config = dict(
    n_layer=12,
    d_model=192,
    d_mlp=768,
    norm='layernorm',
    norm_place='pre',
    positions='learned',
    attn_scale=0.102,
    parallel_block=False,
    init_std_qkv=0.0361,
    schedule='wsd',
    final_lr_fraction=0.0,
    batch_tokens=32768,
)
Each number is 50 + 12 x the weight over the matrix's rms, rounded and kept within 0 to 99. Layers, rows and columns count from 0.

# down: layer 7 MLP down (transposed), 768x192, rms 0.12, rows 603-638, columns 0-95
# up: layer 7 MLP up, 768x192, rms 0.134, rows 604-639, columns 0-95
down603:61 49 39 50 61 32 48 53 54 53 33 53 48 53 59 53 27 60 43 46 79 43 40 58 47 57 59 38 60 52 56 34 63 56 54 63 60 37 54 57 53 56 50 48 51 34 43 53 57 48 44 43 49 44 54 50 37 53 46 52 60 47 74 40 48 70 60 54 62 52 40 53 59 47 60 53 56 39 55 57 37 55 49 61 66 50 44 35 28 58 32 55 36 61 57 57
up604:52 41 83 79 21 56 46 24 68 26 43 40 26 53 70 63 45 76 33 48 55 57 67 45 46 16 34 55 51 67 33 70 46 34 42 61 29 64 62 41 50 56 24 59 38 55 70 73 41 65 37 40 49 42 37 38 69 52 54 44 31 55 56 51 40 64 71 58 55 51 39 45 43 48 37 42 63 51 62 44 74 46 54 44 38 51 67 49 50 39 68 52 40 62 59 37
down604:60 52 47 69 61 65 50 25 32 41 49 61 29 24 61 55 55 47 46 39 49 56 59 55 57 58 48 62 42 63 63 69 52 53 76 77 50 66 65 56 25 33 51 26 28 68 66 24 34 41 65 59 46 46 60 70 63 47 53 68 56 46 40 46 67 48 66 77 43 59 49 42 74 60 62 27 47 68 43 54 50 56 71 53 45 36 38 34 66 02 43 64 67 40 33 43
up605:43 50 51 57 68 76 41 48 48 31 72 29 48 47 60 57 40 63 58 61 51 39 58 51 32 51 61 54 58 51 57 34 33 60 54 61 47 51 67 70 49 56 32 68 38 44 42 45 61 51 50 45 62 65 65 39 43 43 47 40 40 34 54 54 59 53 61 30 62 50 60 50 56 53 43 49 49 58 28 36 46 31 54 40 51 68 39 36 60 60 56 46 49 45 52 43
down605:45 55 44 43 59 50 35 44 19 48 60 42 57 51 45 63 62 29 54 49 51 39 58 64 55 51 63 50 58 41 46 36 42 50 47 61 61 33 73 58 49 44 46 73 31 40 50 64 35 42 46 63 51 53 42 54 55 42 36 47 40 49 57 71 63 56 48 45 62 48 32 53 44 55 43 52 55 65 39 51 50 48 35 63 50 63 37 50 42 55 53 53 50 48 62 56
up606:65 51 37 35 41 51 73 40 64 30 48 49 36 47 66 29 60 67 39 41 33 56 56 52 89 43 44 49 84 46 33 60 41 56 55 44 44 43 59 68 49 59 51 60 66 55 27 56 37 54 41 47 40 41 44 37 41 51 56 44 40 41 52 63 45 41 49 53 46 58 50 23 55 51 56 70 39 59 43 52 43 59 84 48 55 59 39 49 42 49 64 49 60 47 33 60
down606:66 27 48 34 64 44 60 50 56 51 54 33 54 66 46 35 47 40 59 28 47 70 35 30 46 49 74 37 33 40 59 50 49 33 41 62 46 66 43 62 68 44 34 67 43 42 56 52 52 42 68 45 64 54 56 59 49 46 59 48 45 40 53 44 58 57 52 38 42 44 66 41 45 57 38 47 39 61 60 70 46 36 74 35 54 41 57 49 49 44 56 50 59 52 67 38
up607:43 58 41 41 50 68 45 52 55 63 54 48 26 45 51 63 63 61 83 36 55 38 70 45 27 66 63 58 45 46 39 64 52 54 28 55 15 57 37 46 46 54 63 50 69 54 63 39 35 47 32 57 29 51 64 54 41 52 42 63 54 43 55 65 52 73 62 44 50 43 30 54 27 60 49 21 43 55 68 83 47 51 72 36 57 50 49 44 62 55 31 64 30 65 32 47
down607:61 58 40 55 52 41 49 48 74 51 63 57 56 27 52 52 38 48 46 57 60 52 45 35 50 54 37 39 55 63 35 59 53 53 62 46 50 34 61 75 48 22 44 65 31 63 39 47 46 69 31 59 65 33 36 48 60 52 46 40 64 54 10 51 26 44 48 47 59 62 51 42 50 39 56 26 32 49 60 50 55 46 43 49 58 39 66 60 56 54 52 69 71 50 63 53
up608:54 54 51 61 56 44 57 40 44 47 51 44 56 29 48 44 53 61 45 66 49 64 50 52 52 52 58 45 54 57 61 40 31 26 45 29 37 44 54 48 65 56 52 60 64 46 37 62 58 72 50 41 72 59 46 47 49 54 43 57 43 49 37 46 48 62 56 48 54 52 58 43 50 60 56 49 59 36 51 45 66 69 47 44 28 44 42 70 41 44 53 57 51 55 54 41
down608:69 40 65 61 56 56 21 61 52 49 51 52 44 78 56 45 39 43 45 41 42 33 50 58 53 47 75 46 28 44 50 71 65 50 50 47 61 40 66 42 23 37 46 66 69 68 52 57 25 41 50 72 49 55 50 44 23 35 47 50 55 48 37 43 61 45 52 41 62 39 64 46 42 45 70 57 50 66 57 53 48 46 56 54 46 47 42 66 66 38 44 50 67 62 71 61
up609:67 50 40 37 53 42 51 66 38 53 43 61 39 36 54 46 53 38 36 46 47 60 60 31 62 31 36 54 61 59 30 47 45 58 48 45 36 62 46 43 51 48 52 60 62 56 74 41 61 59 47 48 58 46 55 59 55 46 39 38 62 44 33 58 57 44 53 50 56 52 44 57 39 31 41 45 54 59 65 30 34 53 63 33 48 67 56 57 27 27 57 63 54 44 43 44
down609:40 56 51 59 54 55 47 45 75 51 54 40 58 81 41 58 62 72 69 43 29 46 57 56 56 51 63 58 61 38 62 34 41 51 53 56 46 43 66 74 58 55 37 49 45 54 55 58 52 66 54 58 56 63 46 45 72 65 51 36 47 52 55 50 51 56 39 51 74 68 57 65 29 62 50 42 49 28 68 45 44 45 50 42 58 38 41 52 42 52 62 25 40 53 38 38
up610:34 39 29 36 45 37 60 55 43 26 54 56 40 40 48 52 64 64 47 43 44 37 55 64 33 29 47 49 40 62 51 52 65 61 37 25 29 67 32 59 45 59 48 43 43 58 47 64 70 58 60 51 54 58 57 53 39 57 40 45 39 66 54 59 51 51 58 49 48 46 49 61 43 46 53 54 41 48 39 47 70 54 37 48 52 60 59 50 66 47 46 46 64 47 53 45
down610:53 49 61 60 52 54 61 49 66 62 41 40 63 56 50 40 68 39 57 51 60 61 37 43 29 39 40 50 37 68 46 40 61 55 57 55 47 61 58 36 38 49 40 69 55 33 61 44 61 53 50 47 60 69 44 37 57 43 58 54 63 50 45 51 62 41 59 65 63 55 40 62 64 40 31 47 51 57 54 41 46 46 58 34 38 40 47 65 66 58 54 28 28 51 54 56
up611:48 50 57 54 59 47 55 55 57 47 73 54 16 56 37 55 34 48 55 59 57 60 64 53 63 30 36 52 62 52 55 41 63 44 44 30 57 62 55 51 37 67 66 57 49 47 66 55 48 60 44 37 69 35 52 57 63 41 66 42 46 42 36 54 56 42 60 44 47 66 54 62 57 48 60 35 34 51 65 74 69 51 46 51 25 58 55 68 43 36 60 46 35 48 49 43
down611:50 41 41 24 38 44 45 49 49 54 68 43 53 34 74 43 61 55 52 44 36 67 55 63 37 34 65 50 53 37 44 55 39 46 64 56 55 47 58 68 44 75 28 32 46 58 43 37 50 59 46 56 48 48 53 54 56 59 41 41 54 41 41 47 61 64 43 37 55 75 71 36 63 55 32 62 58 61 36 71 25 50 64 45 58 54 67 55 61 60 46 46 55 47 64 70
up612:55 41 26 53 61 50 45 40 42 35 53 54 53 47 46 65 64 50 49 47 46 69 57 46 38 50 63 41 49 60 73 67 37 56 57 43 62 67 41 46 35 54 41 50 57 44 50 45 68 49 30 66 31 46 56 43 31 52 49 49 54 42 36 35 52 52 39 50 46 48 47 68 56 48 69 33 55 42 41 49 59 51 41 60 36 50 44 59 37 36 51 62 45 37 64 58
down612:48 47 35 66 69 40 54 64 28 75 39 60 60 36 46 50 45 64 50 66 65 51 57 46 59 77 45 56 61 73 56 51 43 39 63 33 51 62 89 53 49 57 40 36 57 65 69 48 27 50 47 48 52 49 49 66 44 63 62 48 41 59 65 47 40 51 16 30 56 43 49 43 63 48 43 46 30 36 52 43 46 51 32 70 59 39 64 48 56 36 62 47 55 28 68 66
up613:61 54 60 76 42 51 64 52 45 60 38 66 48 49 61 47 52 69 41 36 37 38 35 62 40 50 47 51 55 46 53 59 57 48 40 40 52 46 54 38 47 66 56 70 57 55 43 50 51 61 62 51 50 46 46 40 56 50 50 57 51 32 55 55 61 44 55 47 56 50 48 62 51 41 68 49 62 63 48 43 60 57 51 43 51 63 54 61 80 80 52 51 60 48 48 58
down613:50 44 63 61 43 47 51 44 58 54 25 34 50 49 31 41 46 35 59 54 62 68 58 39 53 51 53 52 40 48 53 48 46 44 70 41 52 63 48 54 33 41 34 41 42 29 53 53 61 51 49 70 56 58 46 45 52 44 59 49 43 50 55 53 39 39 49 36 36 51 36 50 53 49 32 52 52 58 52 59 43 32 64 43 43 47 36 41 32 29 57 51 55 48 67 49
up614:57 43 36 48 33 58 58 57 62 64 45 34 25 52 52 69 41 52 43 28 71 53 47 53 55 36 34 37 67 41 37 73 44 61 47 57 50 68 48 51 51 64 61 54 67 48 52 32 54 33 34 47 48 45 71 49 43 35 58 26 56 54 55 56 42 66 55 42 49 70 68 50 53 42 38 55 41 45 55 50 35 57 39 46 74 36 51 45 62 55 28 34 62 50 63 48
down614:57 39 43 38 48 58 53 75 55 77 31 49 52 55 45 32 59 58 43 43 47 57 72 51 45 65 63 36 50 29 52 48 68 34 55 42 47 58 43 29 50 48 64 38 55 59 43 62 61 61 39 61 38 52 59 63 53 38 42 60 55 50 32 71 67 76 46 25 62 43 49 46 53 43 50 55 63 41 45 63 46 45 62 51 55 68 35 46 71 59 62 34 43 46 36 56
up615:45 56 61 41 29 54 53 48 59 45 46 51 50 32 46 38 41 16 56 33 43 47 46 47 31 57 34 67 42 66 51 75 44 68 51 51 60 42 63 83 63 48 58 43 64 30 54 41 78 39 59 50 41 41 48 27 25 55 45 65 32 38 54 63 51 54 49 64 53 47 53 43 60 37 59 29 50 54 71 67 45 72 61 35 40 56 31 65 52 55 71 76 53 34 84 40
down615:50 44 57 49 25 28 33 70 59 26 66 45 58 71 52 55 58 50 45 42 36 57 56 59 49 59 52 42 59 52 39 31 44 26 56 43 23 64 30 48 65 57 53 65 56 35 30 52 57 61 55 46 34 54 51 54 62 49 58 53 62 42 56 31 44 48 59 54 58 62 55 73 54 56 55 47 53 38 56 42 53 59 56 43 41 56 50 50 42 39 41 53 64 50 51 55
up616:60 42 41 46 52 28 35 51 53 66 48 70 40 44 31 76 58 42 53 49 44 57 39 41 55 42 54 58 52 43 50 56 54 67 42 49 60 41 38 49 66 62 56 58 48 66 38 44 33 49 33 68 42 29 47 61 47 23 47 52 31 45 53 47 73 44 53 47 55 38 66 49 46 82 54 40 46 20 33 56 52 55 35 57 36 42 50 60 52 30 52 41 61 33 46 62
down616:47 43 37 30 57 63 73 50 75 51 61 55 43 49 57 36 63 56 59 48 47 44 44 51 45 49 53 44 43 35 42 51 68 60 43 37 44 43 49 35 33 53 76 50 63 53 59 49 52 58 53 68 75 44 52 52 57 37 43 60 65 52 63 46 55 36 46 48 42 56 51 38 34 46 52 53 41 41 87 43 50 60 58 61 60 50 29 56 38 56 55 69 37 67 58 70
up617:60 67 66 55 56 42 48 50 47 51 56 27 40 42 40 67 26 59 50 27 62 64 34 54 54 49 48 42 51 35 69 46 50 34 62 45 53 65 51 66 40 52 57 54 36 66 48 57 61 56 54 38 38 59 41 58 56 65 29 65 42 52 53 39 77 68 54 53 60 31 57 50 29 80 56 38 46 52 62 46 68 52 47 58 39 76 60 47 67 47 22 55 39 57 49 58
down617:30 47 42 36 38 62 64 37 40 55 49 60 36 55 50 47 61 61 53 22 58 36 59 45 46 53 51 64 86 50 47 45 64 51 33 51 61 45 50 50 54 53 45 61 46 28 39 63 31 37 56 47 50 33 83 13 66 39 34 43 69 49 45 47 29 56 55 49 38 60 53 38 35 31 48 36 35 41 55 54 43 59 63 21 76 59 47 44 39 53 37 41 38 64 53 39
up618:49 55 48 61 64 48 55 56 45 48 56 49 54 25 69 69 42 33 56 39 42 19 58 48 65 59 63 60 46 28 65 54 59 56 57 17 52 51 50 48 64 71 55 47 53 38 30 38 65 72 58 58 54 53 30 42 33 31 66 44 31 45 49 53 53 54 58 55 52 57 61 38 41 46 79 38 42 40 39 48 48 61 55 60 54 52 48 39 59 47 66 52 53 47 30 27
down618:55 77 51 65 34 40 60 32 64 55 50 61 57 52 42 56 63 71 65 52 38 62 40 46 51 53 47 45 51 49 55 61 37 62 43 76 43 45 70 61 28 34 36 42 49 38 54 49 41 46 51 40 53 23 71 67 53 37 55 70 50 55 49 40 43 49 54 50 45 35 18 58 45 67 45 64 66 54 57 29 54 77 58 59 61 56 51 39 53 37 09 42 57 68 49 72
up619:55 38 63 41 36 69 56 44 45 57 35 25 47 52 23 66 64 50 38 47 53 48 67 42 43 61 52 54 55 56 63 52 47 43 45 50 38 60 56 64 43 54 49 46 50 50 55 45 53 46 58 46 58 68 51 79 38 71 72 74 36 42 36 27 31 53 64 28 44 43 51 41 27 64 46 42 52 43 38 69 57 46 51 44 63 57 54 66 60 55 49 55 43 43 48 43
down619:56 56 41 48 52 40 56 38 61 67 32 49 52 46 43 76 32 68 33 30 39 63 42 38 66 52 40 60 47 51 49 57 69 63 43 39 44 60 55 57 38 45 42 38 62 40 49 44 51 55 54 72 47 58 46 48 31 48 48 44 52 52 74 54 33 34 53 45 45 50 71 62 67 41 39 41 35 66 55 42 44 55 61 59 43 42 68 36 63 39 35 59 35 50 51 50
up620:43 49 44 52 55 59 21 70 42 32 63 54 38 41 56 67 47 44 49 56 48 56 63 55 70 42 34 78 45 66 58 73 42 61 43 57 53 61 41 36 37 60 58 38 67 39 68 58 39 51 57 72 37 53 52 54 57 11 58 40 44 59 57 56 53 48 31 75 60 69 53 38 36 66 50 52 41 54 52 40 40 43 64 63 44 52 55 58 37 56 55 54 40 46 54 34
down620:64 49 51 39 59 52 35 49 59 67 63 70 50 44 44 58 43 45 36 46 57 62 45 56 55 58 49 38 61 43 76 33 41 51 59 51 53 65 49 45 31 56 43 42 55 46 56 47 53 47 31 09 59 70 34 54 25 62 58 60 55 55 44 57 44 39 66 51 49 30 39 45 47 47 57 64 49 68 52 51 44 83 67 37 25 55 59 49 76 26 61 55 37 42 36 58
up621:52 31 42 49 54 27 62 56 53 57 47 60 51 59 36 37 32 44 52 43 47 52 34 49 55 36 44 38 78 69 47 43 39 55 70 42 50 78 46 51 51 26 39 51 30 51 62 42 60 50 25 39 31 57 42 52 67 59 41 63 45 47 38 80 61 67 59 49 52 53 39 55 48 60 20 32 51 35 59 71 59 44 67 32 47 55 66 43 17 51 49 71 26 59 30 36
down621:35 43 35 40 43 14 74 51 74 42 53 56 35 39 65 58 34 63 65 75 67 56 55 44 59 47 36 41 74 41 58 59 66 56 45 66 59 61 46 35 30 31 54 43 71 61 39 40 52 74 27 42 45 71 53 56 60 78 33 65 65 45 48 34 55 59 38 34 65 32 64 44 46 60 58 54 35 46 53 34 51 21 59 61 50 48 44 53 36 45 28 51 60 60 49 50
up622:68 47 43 55 54 34 39 45 55 61 65 46 42 44 53 63 48 55 55 39 47 34 65 67 62 43 42 50 53 21 41 59 44 53 64 58 55 65 42 38 65 53 40 53 40 57 60 47 53 60 46 43 52 64 43 31 40 41 48 40 42 48 49 52 43 58 54 50 58 60 44 57 43 68 57 43 60 40 52 52 39 67 52 50 35 53 61 58 44 51 29 74 47 45 36 67
down622:30 31 39 43 57 64 53 49 48 49 41 38 56 57 45 51 63 46 57 59 36 54 37 49 53 41 34 54 35 60 56 32 49 59 44 55 42 42 40 44 39 59 42 47 72 45 53 63 49 51 43 67 47 55 47 42 38 61 47 45 53 73 33 43 47 37 32 58 34 30 36 42 49 40 53 49 53 61 48 37 56 47 52 41 54 42 50 49 56 61 56 43 50 73 55 50
up623:46 37 66 67 50 34 46 58 52 59 71 40 45 19 48 31 50 52 38 59 43 38 36 46 72 57 48 57 63 41 53 41 56 50 63 39 53 67 54 45 58 63 41 71 43 37 59 56 47 57 34 52 72 52 42 58 39 53 51 38 48 46 59 62 72 63 36 25 50 41 58 61 42 47 51 28 48 60 69 71 41 65 56 81 47 56 41 47 62 50 70 50 53 54 37 25
down623:58 57 58 50 55 63 47 61 75 52 43 43 47 71 68 61 58 51 68 69 73 66 43 49 64 44 47 41 44 63 47 67 48 33 47 61 49 41 76 55 50 62 56 47 35 55 33 47 26 66 48 39 36 44 61 48 51 64 74 58 39 51 59 37 43 70 45 52 42 48 35 37 59 40 45 59 43 48 61 38 58 63 68 42 53 34 29 34 44 71 41 53 58 65 59 39
up624:41 52 61 75 58 29 03 75 52 69 51 50 60 58 49 48 46 50 38 47 42 58 56 48 72 41 33 46 54 56 56 53 69 46 39 62 73 39 46 41 52 55 57 47 25 41 43 45 37 30 60 59 30 63 45 41 60 50 27 41 41 41 45 46 43 51 67 28 64 53 57 51 48 48 60 40 61 75 45 58 63 28 59 72 34 62 56 58 54 42 80 60 44 48 59 33
down624:53 56 63 61 49 81 46 43 45 56 73 58 55 62 56 45 58 18 43 32 47 52 56 53 69 21 33 34 59 66 44 29 47 36 58 74 50 30 24 68 62 40 37 35 49 43 67 51 47 38 40 45 25 58 49 51 45 47 43 58 46 27 44 28 28 34 32 48 31 23 29 33 55 34 58 59 62 23 41 55 47 21 41 65 21 71 63 49 52 66 43 39 64 39 48 45
up625:50 56 44 61 53 47 32 65 76 52 71 54 67 34 54 35 56 41 71 39 56 32 47 71 50 46 48 55 61 51 58 53 48 59 57 19 41 78 42 55 42 36 40 50 62 46 37 77 40 46 40 35 45 38 28 57 29 57 50 56 46 47 51 47 52 67 54 46 41 55 59 48 40 54 48 40 66 58 49 89 58 56 50 57 51 34 41 47 51 29 58 46 42 35 57 67
down625:50 67 69 68 30 21 47 33 64 57 45 55 48 48 61 57 48 61 69 57 48 45 54 59 53 38 09 47 46 55 50 47 47 53 33 75 69 41 80 49 68 57 53 39 51 63 33 29 50 56 36 67 25 45 44 24 55 71 50 52 43 38 57 62 83 40 58 61 20 40 68 77 53 49 44 48 58 50 45 60 39 41 68 60 19 46 41 16 47 63 62 49 47 61 20 43
up626:54 63 36 67 63 56 60 57 59 50 69 42 49 42 64 34 46 55 56 38 47 58 66 66 63 50 54 50 61 41 43 48 35 54 52 39 45 52 64 48 37 47 50 72 23 62 27 30 61 70 50 44 44 51 50 53 58 58 51 63 56 41 22 34 43 62 49 16 66 62 34 40 48 31 61 58 49 46 49 50 55 50 58 57 50 46 37 45 54 52 54 68 52 44 42 57
down626:42 62 49 41 58 52 44 58 42 40 50 51 65 57 40 64 62 49 34 45 56 37 68 38 41 47 66 57 54 61 48 47 52 46 49 40 65 44 81 64 48 29 37 69 35 55 55 51 57 45 63 60 59 71 75 61 62 43 25 49 44 45 61 65 50 61 43 38 81 48 38 53 43 51 62 58 54 52 39 56 62 38 32 74 45 55 36 45 47 52 53 56 49 54 52 50
up627:47 56 64 46 44 66 64 74 51 41 72 58 52 51 57 33 75 33 57 66 58 45 41 51 32 51 64 48 59 50 49 42 49 37 55 42 49 36 54 65 60 40 45 56 46 49 45 38 42 44 56 56 50 61 42 47 40 59 46 55 43 40 46 66 42 46 46 49 53 74 53 41 52 57 54 62 41 53 52 47 50 43 37 41 48 59 43 73 51 29 36 43 74 50 33 66
down627:67 57 59 51 67 66 59 62 51 61 34 51 38 37 52 42 40 49 49 56 51 43 38 47 82 59 32 45 40 65 45 37 55 43 36 61 65 57 51 48 40 61 64 34 58 52 40 34 28 54 47 51 62 59 59 36 54 41 59 44 49 54 54 55 22 32 43 53 50 58 45 24 45 34 34 54 67 52 74 34 64 49 28 60 56 42 33 45 35 36 41 41 46 57 52 48
up628:56 57 39 57 56 72 51 44 49 45 58 61 38 49 64 73 49 51 27 61 54 43 43 40 38 56 46 42 42 39 42 38 39 45 38 42 67 50 57 56 63 57 47 34 37 58 53 81 40 38 39 52 60 48 68 27 42 60 36 38 40 49 41 50 52 61 62 56 56 48 37 52 38 47 40 40 34 35 57 71 48 30 41 42 64 43 59 76 39 57 44 53 52 35 39 49
down628:33 56 26 49 40 40 48 34 40 38 37 41 62 61 52 45 41 50 49 43 56 34 35 47 63 74 58 39 55 52 54 51 72 78 31 78 54 50 62 38 47 61 45 30 69 52 46 24 64 54 70 49 62 46 39 58 77 44 47 60 45 56 48 50 55 65 33 43 36 41 44 56 52 36 52 51 88 29 46 40 40 63 63 48 52 67 50 51 59 47 54 59 81 69 59 64
up629:53 47 38 60 74 52 48 44 60 38 57 51 61 46 63 46 52 51 50 47 47 55 34 50 46 35 52 56 57 52 51 39 50 62 42 38 43 57 40 56 60 43 55 47 45 55 61 35 60 48 52 54 34 53 56 42 49 51 37 62 52 44 33 71 31 59 64 72 59 53 66 47 49 52 56 45 49 49 51 66 50 43 40 70 48 48 55 59 55 42 65 30 60 54 45 56
down629:23 39 51 53 38 53 60 57 25 51 46 46 37 54 52 50 62 56 58 35 59 37 60 34 38 52 48 47 38 45 58 38 47 35 47 58 57 37 64 40 41 66 50 67 50 46 51 50 45 44 37 59 68 49 50 62 38 45 68 39 47 47 49 23 51 37 46 48 46 52 35 61 45 67 54 49 43 41 51 51 64 40 56 31 55 50 52 55 51 51 40 77 55 66 53 49
up630:61 25 48 52 59 23 63 39 52 56 74 34 67 56 38 64 60 53 47 59 61 46 58 43 44 39 50 54 58 38 63 34 30 43 70 38 47 47 57 54 57 40 39 35 51 56 46 69 30 52 31 59 43 30 38 33 33 55 45 44 54 43 36 09 46 51 45 39 69 66 43 77 58 35 61 57 51 70 52 63 38 48 46 38 65 55 55 41 32 20 54 78 38 68 52 49
down630:55 53 37 64 45 40 45 26 47 63 46 47 49 74 53 50 50 58 50 29 54 44 43 39 41 57 57 35 51 74 56 53 59 34 50 62 51 53 38 51 51 50 39 42 54 47 33 41 61 62 58 52 70 49 37 57 61 39 62 61 48 58 61 61 58 48 53 28 46 38 51 62 46 70 44 52 39 65 18 46 53 63 45 48 49 46 64 50 79 33 55 36 46 73 52 72
up631:72 45 54 52 67 47 47 61 52 59 31 40 51 41 52 51 45 57 54 26 39 54 69 51 51 50 23 41 75 60 85 66 67 36 48 41 14 24 61 77 68 57 60 44 42 38 30 51 33 50 73 32 35 24 42 41 77 46 39 34 52 61 30 25 29 55 40 27 59 68 51 39 35 49 37 43 42 42 40 37 49 58 55 40 44 46 43 56 38 51 63 49 42 54 30 47
down631:54 39 47 55 43 54 55 51 54 32 70 66 56 61 58 34 40 66 39 33 35 55 41 68 46 55 36 46 63 53 46 41 39 34 39 43 65 43 64 46 57 51 30 45 53 61 52 34 41 71 55 31 42 70 43 54 58 47 61 65 56 43 18 68 63 39 82 50 45 41 37 48 51 32 55 64 47 57 61 63 51 42 49 52 37 52 67 59 78 28 53 28 70 56 43 66
up632:59 61 47 62 61 40 44 67 54 45 60 59 37 53 52 39 47 46 49 63 59 38 74 66 45 75 45 64 55 53 60 45 36 72 48 36 61 67 59 55 46 64 54 61 69 55 54 55 46 32 57 51 51 43 39 45 69 57 62 54 64 27 49 57 48 40 32 71 37 49 56 33 67 40 55 57 53 36 51 41 69 63 24 55 43 48 22 50 43 76 46 57 47 46 52 47
down632:48 31 26 54 43 46 73 35 58 60 46 38 48 42 45 55 72 51 51 42 56 49 46 44 51 65 42 23 44 38 58 62 41 33 36 56 62 54 61 43 61 62 51 69 49 44 44 45 50 38 41 42 70 40 75 57 58 43 39 57 72 57 43 61 54 63 60 37 40 54 37 32 26 43 40 38 44 37 53 57 70 53 61 53 36 35 78 39 31 51 60 44 48 50 57 53
up633:45 26 50 45 46 63 63 45 38 40 62 45 45 78 63 42 44 61 34 52 46 66 51 64 29 39 59 64 42 33 48 56 36 68 66 43 51 57 35 61 54 57 26 34 56 40 45 51 56 40 69 53 49 43 53 35 39 41 51 53 57 50 52 58 58 36 51 45 43 58 54 75 54 63 64 38 52 34 67 62 42 51 52 40 52 39 44 55 45 53 49 54 36 47 54 30
down633:69 50 44 50 67 45 32 53 42 56 36 54 48 69 31 43 44 47 44 54 57 31 71 46 35 63 70 33 69 69 56 44 41 55 56 48 55 47 49 58 57 58 50 51 68 44 62 36 69 42 43 51 53 57 26 64 62 40 48 37 54 47 25 43 60 54 49 46 64 55 54 44 46 22 38 53 55 47 28 61 46 45 44 42 48 25 54 55 63 54 55 39 56 37 54 57
up634:45 51 42 49 43 43 25 53 53 37 60 61 61 35 49 63 52 45 64 25 53 69 59 28 60 65 49 47 36 39 47 56 40 74 36 42 59 48 58 62 77 48 52 36 63 42 51 40 56 33 48 37 42 77 61 58 02 42 55 54 46 53 39 52 58 43 52 54 53 43 74 48 53 53 56 68 56 44 49 57 47 55 61 52 49 48 45 59 43 40 69 49 39 23 55 53
down634:39 51 47 61 53 41 51 43 73 50 46 29 58 46 57 62 61 55 69 60 44 34 58 46 59 40 63 51 44 50 42 35 63 63 73 43 69 46 63 66 47 56 38 58 64 66 43 40 48 46 45 76 72 71 45 48 67 31 31 58 45 62 48 76 35 46 51 41 44 47 42 65 63 31 48 36 27 74 52 61 62 53 34 56 52 57 33 38 49 59 62 55 18 68 51 44
up635:73 52 48 50 54 55 44 36 50 42 44 34 48 58 40 50 56 40 49 48 68 54 57 53 21 59 55 64 49 32 53 72 42 52 49 37 35 52 51 45 57 68 38 62 38 54 46 46 25 58 39 54 58 63 71 70 41 57 39 50 54 40 51 59 74 57 52 37 60 48 65 51 55 42 33 54 40 59 42 22 32 41 18 40 67 57 50 34 65 55 52 65 55 31 55 25
down635:54 68 36 27 58 66 28 49 24 37 47 46 43 53 59 58 51 25 52 62 53 43 65 68 63 59 63 45 58 50 58 53 65 41 49 56 45 52 57 52 60 42 43 62 41 45 56 55 48 39 47 46 39 43 52 46 54 46 34 41 57 55 57 65 61 55 68 52 60 62 44 54 61 47 56 66 38 55 33 61 33 28 29 49 60 61 39 43 45 70 54 49 33 50 51 53
up636:37 40 51 73 78 43 37 45 48 66 61 47 51 57 36 49 43 44 38 32 62 53 33 58 44 75 59 39 65 48 68 34 45 47 58 26 64 58 12 41 30 88 36 63 53 71 43 59 48 54 46 45 47 42 41 55 45 64 50 62 81 51 55 62 45 42 49 54 69 61 60 55 57 54 52 49 44 56 51 62 43 38 49 45 53 48 41 40 39 74 60 79 46 70 23 52
down636:48 55 28 62 79 50 64 34 45 53 57 57 51 46 34 38 32 44 38 35 77 45 59 52 33 60 57 49 54 60 47 45 52 31 50 73 41 58 53 52 52 43 42 39 50 52 50 53 50 59 45 30 61 60 46 62 63 55 68 47 45 50 33 52 46 47 32 54 57 44 35 73 38 57 48 28 50 53 30 40 41 26 73 77 40 52 55 62 45 46 54 72 45 40 52 47
up637:62 42 74 55 50 36 23 45 43 66 40 58 41 53 44 41 33 49 44 61 69 45 55 57 54 69 50 14 49 42 63 46 57 66 53 43 50 62 44 85 40 59 49 47 37 60 18 39 79 39 42 40 56 43 44 57 58 64 34 53 43 62 55 49 69 62 64 50 51 42 67 45 51 53 52 25 39 61 51 70 46 44 67 53 65 28 54 59 49 26 52 58 56 43 37 66
down637:43 43 43 35 81 46 34 62 65 60 60 59 66 56 45 42 66 51 43 33 81 33 22 48 18 36 50 58 63 34 30 58 58 65 14 51 41 42 58 45 55 47 22 40 45 37 37 56 45 43 51 25 42 75 39 24 58 49 60 32 57 61 34 45 30 30 46 45 55 45 45 66 36 32 36 61 58 61 32 47 37 55 87 44 44 78 41 69 60 40 47 55 39 69 53 52
up638:39 34 53 70 55 51 50 61 34 50 37 53 31 59 61 48 50 42 71 48 62 51 49 66 40 41 73 65 21 52 54 47 52 48 17 42 38 40 54 31 65 74 48 45 24 33 45 54 55 59 58 41 48 56 72 37 45 62 55 58 46 41 58 51 59 57 53 63 60 36 47 52 55 19 54 59 60 56 42 43 53 58 27 44 55 46 46 45 51 57 38 48 53 52 63 52
down638:70 58 61 47 41 40 45 35 48 60 34 34 37 51 41 47 52 44 28 44 58 65 43 43 50 65 47 50 46 45 44 33 57 51 53 56 47 35 54 63 35 36 46 51 62 49 62 65 43 56 51 52 54 40 59 59 38 53 61 65 57 57 45 25 66 53 54 71 48 61 36 58 66 62 67 49 43 50 53 56 37 46 70 50 68 38 66 61 37 35 47 53 50 59 54 54
up639:47 54 31 44 61 45 60 46 50 42 39 45 36 54 45 56 49 55 65 40 61 57 60 52 67 40 63 49 70 30 45 22 51 56 69 48 60 60 52 30 40 54 45 59 64 60 34 57 60 28 46 51 71 54 61 53 58 55 51 44 32 42 64 72 57 47 54 39 40 49 50 60 38 55 52 67 48 40 45 61 68 52 52 45 29 32 42 43 67 38 46 53 42 53 47 37